config.toml
n_layer = 9
d_model = 128
n_head = 2
n_kv_head = 2
head_dim = 64
d_mlp = 512
vocab_size = 32768
activation = "gelu"
norm = "layernorm"
norm_place = "pre"
norm_eps = 1e-05
positions = "rope"
rope_base = 10000.0
rope_fraction = 0.75
qk_norm = false
attn_scale = 0.125
bias = "all"
tie_embeddings = true
parallel_block = true
init = "normal"
init_std_qkv = 0.0517
init_std_o = 0.0642
init_std_up = 0.074
init_std_down = 0.074
optimizer = "soap_variant"
lr = 0.0065
weight_decay = 0.0
lr_head = 0.00553
grad_clip = 1.0
warmup_steps = 200
schedule = "wsd"
decay_fraction = 1.0
decay_shape = "sqrt"
final_lr_fraction = 0.0
batch_tokens = 32768
seq_len = 256
doc_mask = false
train_tokens = 116500000
steps = 3556
dataset = "wikipedia_en"
Each number is 50 + 10 x the weight over its row's rms, rounded and kept within 0 to 99. Layers, rows and columns count from 0. The size before them is the row's rms in percent of the matrix's.

# layer 6 attention key, 128x128, rms 0.0517, rows 0-50, columns 64-127
049:65 56 44 37 60 43 59 55 54 50 64 48 68 42 67 52 39 49 58 39 49 23 64 59 67 46 65 61 57 45 43 30 54 50 54 43 51 53 61 49 57 55 53 50 47 54 50 58 58 50 48 53 44 39 34 59 39 64 52 60 51 53 43 42
046:49 39 56 52 39 43 47 43 46 35 50 52 35 39 40 42 56 48 55 66 39 31 61 61 53 28 39 60 55 52 45 51 53 41 49 65 44 56 54 39 54 61 37 60 68 47 47 65 54 50 50 52 57 33 39 52 39 54 54 57 42 59 30 37
051:59 70 43 52 53 61 63 57 68 57 67 42 42 50 58 55 50 42 59 50 53 69 44 40 78 48 54 62 31 41 43 59 50 40 54 56 61 51 48 57 60 52 37 46 49 60 67 55 57 47 52 47 40 56 54 45 51 56 61 34 47 51 43 52
066:57 55 35 49 46 51 46 45 41 45 65 59 46 44 52 62 57 45 53 42 51 37 52 49 55 41 53 57 37 45 78 54 53 42 53 70 47 43 49 49 68 48 53 53 61 44 56 66 55 43 31 41 40 39 56 50 36 53 56 46 67 46 47 36
073:54 43 62 55 46 38 40 43 47 52 47 53 38 45 43 55 47 63 57 54 39 44 47 47 29 64 50 50 65 47 44 39 60 69 51 39 40 45 59 50 39 57 67 63 52 48 43 39 54 65 47 54 50 65 51 50 47 41 32 57 41 57 55 49
053:44 43 68 58 37 36 30 39 59 43 43 56 57 48 42 65 61 56 55 49 48 44 56 48 32 52 63 49 65 56 47 54 61 50 41 43 30 45 46 53 49 39 56 53 36 51 47 47 38 62 31 53 46 54 56 47 47 40 40 60 50 62 49 56
094:53 47 49 59 41 41 67 46 38 41 47 60 50 45 56 38 43 49 48 68 46 58 46 47 33 53 46 64 69 58 45 43 49 59 53 57 43 41 46 52 48 64 44 45 48 58 35 37 50 53 59 49 52 69 53 61 55 62 51 42 59 76 45 58
079:50 40 62 44 41 54 40 38 43 48 44 49 46 54 53 35 60 36 48 51 44 59 50 46 39 58 45 34 70 61 31 35 45 63 50 63 59 49 50 58 46 43 51 52 31 51 40 40 47 45 61 46 55 68 55 44 49 69 42 47 37 47 45 57
075:51 58 29 55 58 58 53 60 34 49 55 49 36 55 54 48 42 56 61 44 54 53 33 31 60 43 48 62 29 26 68 55 50 47 62 55 38 38 45 36 44 68 49 36 74 56 42 56 51 54 44 47 49 51 54 51 61 41 63 53 53 46 72 35
087:39 43 66 57 52 52 61 46 57 61 57 35 53 45 43 47 74 44 66 61 61 55 51 58 42 59 33 53 50 43 32 50 44 52 44 60 79 65 46 60 55 40 41 52 45 43 68 33 50 58 51 37 48 59 35 55 29 58 39 50 48 50 50 67
083:51 66 64 53 37 45 31 28 51 45 40 52 49 54 72 52 44 50 43 43 49 52 46 30 56 43 46 36 59 63 41 51 65 46 58 38 78 51 46 48 52 45 51 49 36 53 54 47 49 58 47 43 59 30 51 57 45 74 45 54 56 68 41 47
086:43 27 49 44 46 49 53 56 35 55 43 28 52 66 37 33 53 33 44 50 44 42 70 57 40 63 59 45 47 44 45 55 46 53 39 57 44 48 44 46 57 65 48 53 69 52 36 60 66 47 52 67 42 43 44 44 47 51 63 36 76 52 49 51
087:54 64 59 52 62 71 51 66 54 53 51 48 36 44 55 46 27 59 44 41 76 43 43 42 53 39 56 36 42 34 42 44 53 53 51 52 42 64 56 60 60 56 51 39 40 43 59 42 37 59 60 50 74 40 59 36 48 44 49 58 50 34 33 45
092:55 47 57 47 56 55 45 46 61 54 54 63 45 51 52 64 34 55 55 63 52 37 56 63 48 68 52 61 58 46 41 48 37 42 50 54 43 37 53 31 49 45 48 59 52 36 67 31 36 64 55 38 63 41 26 34 49 46 32 43 42 54 66 62
086:68 62 33 38 61 42 33 53 46 59 51 37 48 50 49 58 56 70 57 38 50 63 54 56 43 46 28 65 59 45 39 46 54 48 73 42 48 46 63 64 63 44 58 49 60 32 44 41 54 51 45 48 42 46 61 36 41 61 36 48 41 54 56 50
098:55 72 51 59 62 55 44 54 47 47 56 50 57 59 41 53 47 51 35 49 56 49 64 56 29 63 29 47 43 62 54 37 31 55 59 55 38 60 60 46 50 65 52 56 49 58 49 44 56 49 42 68 60 56 41 44 38 35 58 57 49 12 59 41
107:46 47 50 67 49 43 55 64 60 56 48 25 65 55 55 71 55 51 49 55 62 44 54 46 41 54 62 42 62 46 58 43 61 53 53 47 49 38 44 49 45 30 40 53 58 31 53 43 47 53 39 46 34 61 59 52 50 51 62 59 62 41 40 61
096:56 69 62 56 37 32 53 59 46 21 57 44 41 44 45 30 45 52 42 46 49 44 42 46 62 71 49 60 42 55 40 43 62 40 60 43 58 60 59 58 52 44 55 32 48 41 54 66 50 48 57 53 34 57 40 58 32 40 38 58 51 60 39 47
096:66 37 56 51 58 59 44 40 45 50 62 66 62 46 57 56 50 41 51 48 39 43 50 46 54 49 59 48 55 48 49 43 45 50 46 37 68 51 46 55 69 37 57 44 39 50 34 33 65 44 36 67 43 63 49 63 43 29 65 48 48 51 60 64
101:52 31 41 45 52 53 30 65 46 51 56 67 56 58 48 57 41 51 56 47 45 45 39 42 45 69 34 33 55 62 51 63 44 47 41 51 63 52 46 58 40 52 44 60 54 68 70 38 39 50 44 56 58 55 32 55 43 37 50 56 61 49 60 55
099:24 58 49 26 48 34 41 38 49 30 43 39 42 61 51 50 55 42 60 48 62 28 49 49 64 83 59 68 52 53 50 57 68 58 59 48 49 63 56 53 63 44 48 57 58 51 48 40 61 63 28 40 54 48 45 33 60 59 35 56 56 62 38 49
097:50 34 63 55 44 35 41 38 50 49 66 47 64 40 60 48 55 42 36 47 47 34 54 48 65 45 31 44 41 42 47 39 48 72 46 59 45 49 43 41 49 51 51 55 43 34 64 55 34 46 43 50 77 55 55 43 41 76 51 50 45 66 51 61
109:36 51 61 47 48 59 43 45 36 45 65 50 60 60 49 60 49 44 53 41 61 35 47 52 59 39 33 41 49 65 55 61 37 40 58 53 65 63 49 55 53 41 42 60 61 38 39 42 54 37 42 50 44 61 44 58 56 61 60 49 67 40 43 38
105:56 59 48 46 21 58 38 46 44 40 56 45 57 42 57 56 34 56 42 61 67 54 43 58 52 53 39 55 72 44 47 51 40 46 44 44 57 52 33 34 66 60 48 47 61 27 36 47 57 36 46 42 60 48 54 31 45 64 54 19 62 30 59 55
061:55 57 49 50 54 39 52 44 42 57 57 51 54 61 66 71 59 58 35 45 49 37 64 54 59 57 69 57 42 60 38 52 47 36 53 50 41 60 46 41 68 42 55 49 36 46 66 57 39 48 51 57 29 55 53 48 46 75 79 55 57 49 38 58
055:59 51 40 44 48 51 47 56 38 48 47 71 53 56 71 64 42 55 42 41 47 32 60 47 55 53 54 54 33 37 48 50 38 41 60 46 44 52 36 38 67 54 52 46 31 53 51 51 47 45 62 56 42 50 43 66 55 63 59 49 62 42 36 46
063:52 41 66 54 55 71 38 35 43 46 45 48 52 50 63 41 50 40 54 67 54 72 29 48 35 50 40 44 61 57 51 56 48 64 52 54 63 47 53 56 33 33 48 63 39 51 31 36 34 51 47 36 54 63 44 50 57 43 35 36 42 51 57 55
053:41 51 60 55 76 47 67 35 48 70 52 52 73 55 60 33 38 42 42 41 44 60 39 50 61 69 24 48 47 49 38 42 39 56 52 66 56 46 40 52 44 42 54 56 40 49 59 44 37 48 65 48 53 64 52 46 60 61 40 50 56 46 52 57
058:56 65 46 59 46 50 59 59 43 56 55 54 54 44 58 54 50 50 65 46 47 50 48 59 63 49 73 71 31 31 56 49 34 44 48 46 43 45 66 60 73 58 53 36 59 51 69 55 65 51 56 61 49 57 53 51 42 52 65 71 58 45 50 47
076:63 50 29 59 51 41 62 60 45 49 47 61 54 47 53 52 52 62 34 42 49 36 54 44 57 47 54 48 48 57 68 62 52 43 48 62 46 43 53 54 57 56 50 50 67 52 67 60 53 42 39 48 45 42 68 54 47 40 69 65 64 51 50 30
070:44 52 51 53 46 47 49 57 49 46 58 32 53 55 55 64 47 61 45 49 56 51 49 54 66 44 45 45 31 33 35 47 30 31 56 43 43 55 43 44 50 47 40 38 68 54 65 49 43 51 50 42 52 44 57 40 52 54 70 52 66 46 47 38
065:51 36 26 51 48 41 39 53 48 44 60 68 71 50 68 68 76 43 46 38 47 65 54 54 46 74 57 32 43 42 44 41 44 51 42 54 57 42 49 45 45 51 51 55 48 51 64 47 48 50 52 49 48 60 56 39 37 56 36 72 40 45 63 34
074:39 53 61 59 53 55 53 52 53 37 59 50 42 46 60 49 48 49 62 62 55 57 33 64 28 41 33 63 54 68 37 47 39 59 57 57 52 56 60 43 39 31 35 50 50 39 55 45 42 34 29 41 59 57 38 50 38 45 56 41 46 53 48 49
084:62 44 45 53 44 43 41 39 54 57 46 66 53 50 45 59 46 44 50 55 48 58 56 65 42 56 64 50 55 55 49 49 45 47 49 41 44 27 58 60 54 54 65 64 58 58 41 59 53 36 70 59 37 52 58 46 54 41 29 63 39 68 49 71
075:49 63 38 46 51 30 58 47 42 63 58 66 44 49 52 51 47 51 54 56 53 41 48 65 66 62 64 43 49 34 46 47 73 43 51 55 42 20 39 51 50 52 55 38 54 38 49 52 44 56 64 39 56 41 51 47 42 48 37 47 48 46 60 73
102:53 49 45 49 42 56 52 44 29 48 40 58 47 69 52 44 32 51 40 44 52 21 58 48 62 64 62 59 48 54 69 55 45 39 43 65 32 52 41 52 54 73 52 40 45 57 38 51 49 54 64 68 36 56 41 79 63 47 43 40 57 45 58 45
101:54 40 43 41 33 44 36 48 51 26 44 42 61 49 47 66 52 45 45 62 49 31 40 26 55 53 73 52 59 58 55 55 66 49 62 40 44 22 26 45 40 61 59 53 56 48 46 69 58 52 52 37 52 42 57 46 62 56 60 44 60 70 62 56
109:58 44 46 54 55 45 38 49 63 51 35 48 60 67 49 44 50 44 35 23 55 50 44 40 34 42 45 54 39 50 49 41 19 51 47 49 54 47 43 45 55 50 46 54 49 36 67 36 52 50 55 49 53 35 56 35 25 44 48 62 55 56 50 56
100:69 50 52 63 38 64 47 40 50 45 60 59 57 37 46 47 65 40 41 54 48 44 60 52 57 53 55 53 51 53 63 35 50 40 53 69 52 44 52 49 62 47 56 54 28 46 49 35 45 51 59 57 43 58 62 56 37 59 43 46 30 43 40 73
094:60 58 49 59 57 55 53 37 43 46 43 57 44 52 53 53 60 42 46 49 52 35 66 69 58 58 56 56 51 45 58 60 49 61 42 65 39 51 60 47 51 34 43 40 72 62 37 65 45 31 55 50 63 54 40 60 46 38 61 67 44 38 75 71
090:64 40 47 59 68 58 67 62 60 46 43 41 44 64 46 48 38 41 53 66 52 39 37 48 43 47 50 59 54 55 70 47 40 46 51 54 41 57 44 51 35 60 43 58 42 31 46 39 53 48 46 32 50 65 71 61 53 50 44 42 68 53 45 38
098:43 43 45 40 71 39 60 43 54 42 48 38 35 50 50 61 56 33 49 50 51 40 65 53 33 51 47 48 57 54 57 69 60 54 60 43 46 49 44 42 35 35 58 39 46 53 33 41 42 42 50 78 51 50 31 34 62 55 53 48 51 35 47 58
099:51 55 34 45 57 49 50 31 50 41 55 44 47 50 50 50 50 44 30 52 62 53 55 40 46 71 44 40 33 43 42 41 55 44 65 36 42 50 49 49 42 55 48 62 45 43 54 55 53 49 59 63 43 30 82 51 37 46 49 54 64 63 67 51
106:51 49 53 30 49 61 42 52 47 44 45 65 50 52 43 56 40 57 45 60 54 32 46 55 37 55 51 52 67 51 45 45 52 41 43 41 41 40 52 41 59 69 47 44 56 50 49 46 25 50 31 51 54 51 56 50 42 49 52 56 46 50 64 57
097:48 44 40 48 63 65 50 62 40 36 33 43 56 49 62 39 53 33 65 47 22 59 53 37 52 47 44 46 40 55 61 54 62 51 39 54 49 45 39 42 56 52 40 63 58 56 50 63 58 60 47 67 24 52 37 67 64 67 48 33 50 61 55 58
097:69 52 45 57 58 46 51 70 56 57 47 41 33 50 44 54 51 37 41 52 51 53 38 47 49 42 57 54 68 52 36 39 39 47 58 41 34 30 37 65 47 62 54 53 65 62 40 56 42 71 46 49 53 57 53 43 74 56 50 42 38 55 46 62
090:48 41 26 35 60 53 50 44 24 55 41 57 46 66 58 30 48 57 64 51 54 62 51 60 50 46 63 61 54 37 43 55 48 41 32 57 51 52 47 62 45 47 48 45 47 51 61 29 32 41 27 50 73 35 49 71 50 53 42 54 44 36 41 72
096:53 48 54 50 44 34 65 49 46 70 58 57 52 54 50 55 51 45 57 51 32 56 54 51 67 64 45 65 42 52 68 48 60 50 44 41 60 53 47 61 51 71 45 41 33 35 49 46 57 40 61 74 44 51 47 40 53 40 31 48 52 41 51 38
102:46 42 48 40 52 57 64 64 48 41 60 54 38 50 56 56 53 55 55 67 44 37 43 67 52 30 40 65 47 44 47 45 48 50 38 75 45 56 55 47 57 54 62 51 47 48 61 40 45 44 60 39 59 59 57 50 44 50 53 63 81 39 60 42
106:50 70 63 42 47 36 70 38 66 50 24 48 52 42 55 64 59 47 49 35 42 35 41 50 39 64 42 74 44 58 54 53 50 56 35 50 53 42 51 62 41 44 51 64 47 52 54 42 45 31 58 61 34 48 63 55 53 48 73 57 44 49 56 58
106:31 60 47 42 39 50 71 49 46 51 37 52 48 62 45 47 64 43 42 55 63 47 45 42 66 55 44 54 44 33 51 43 33 43 53 46 53 51 57 55 40 46 41 62 56 43 29 63 38 67 46 48 52 27 39 37 54 44 68 48 57 56 52 56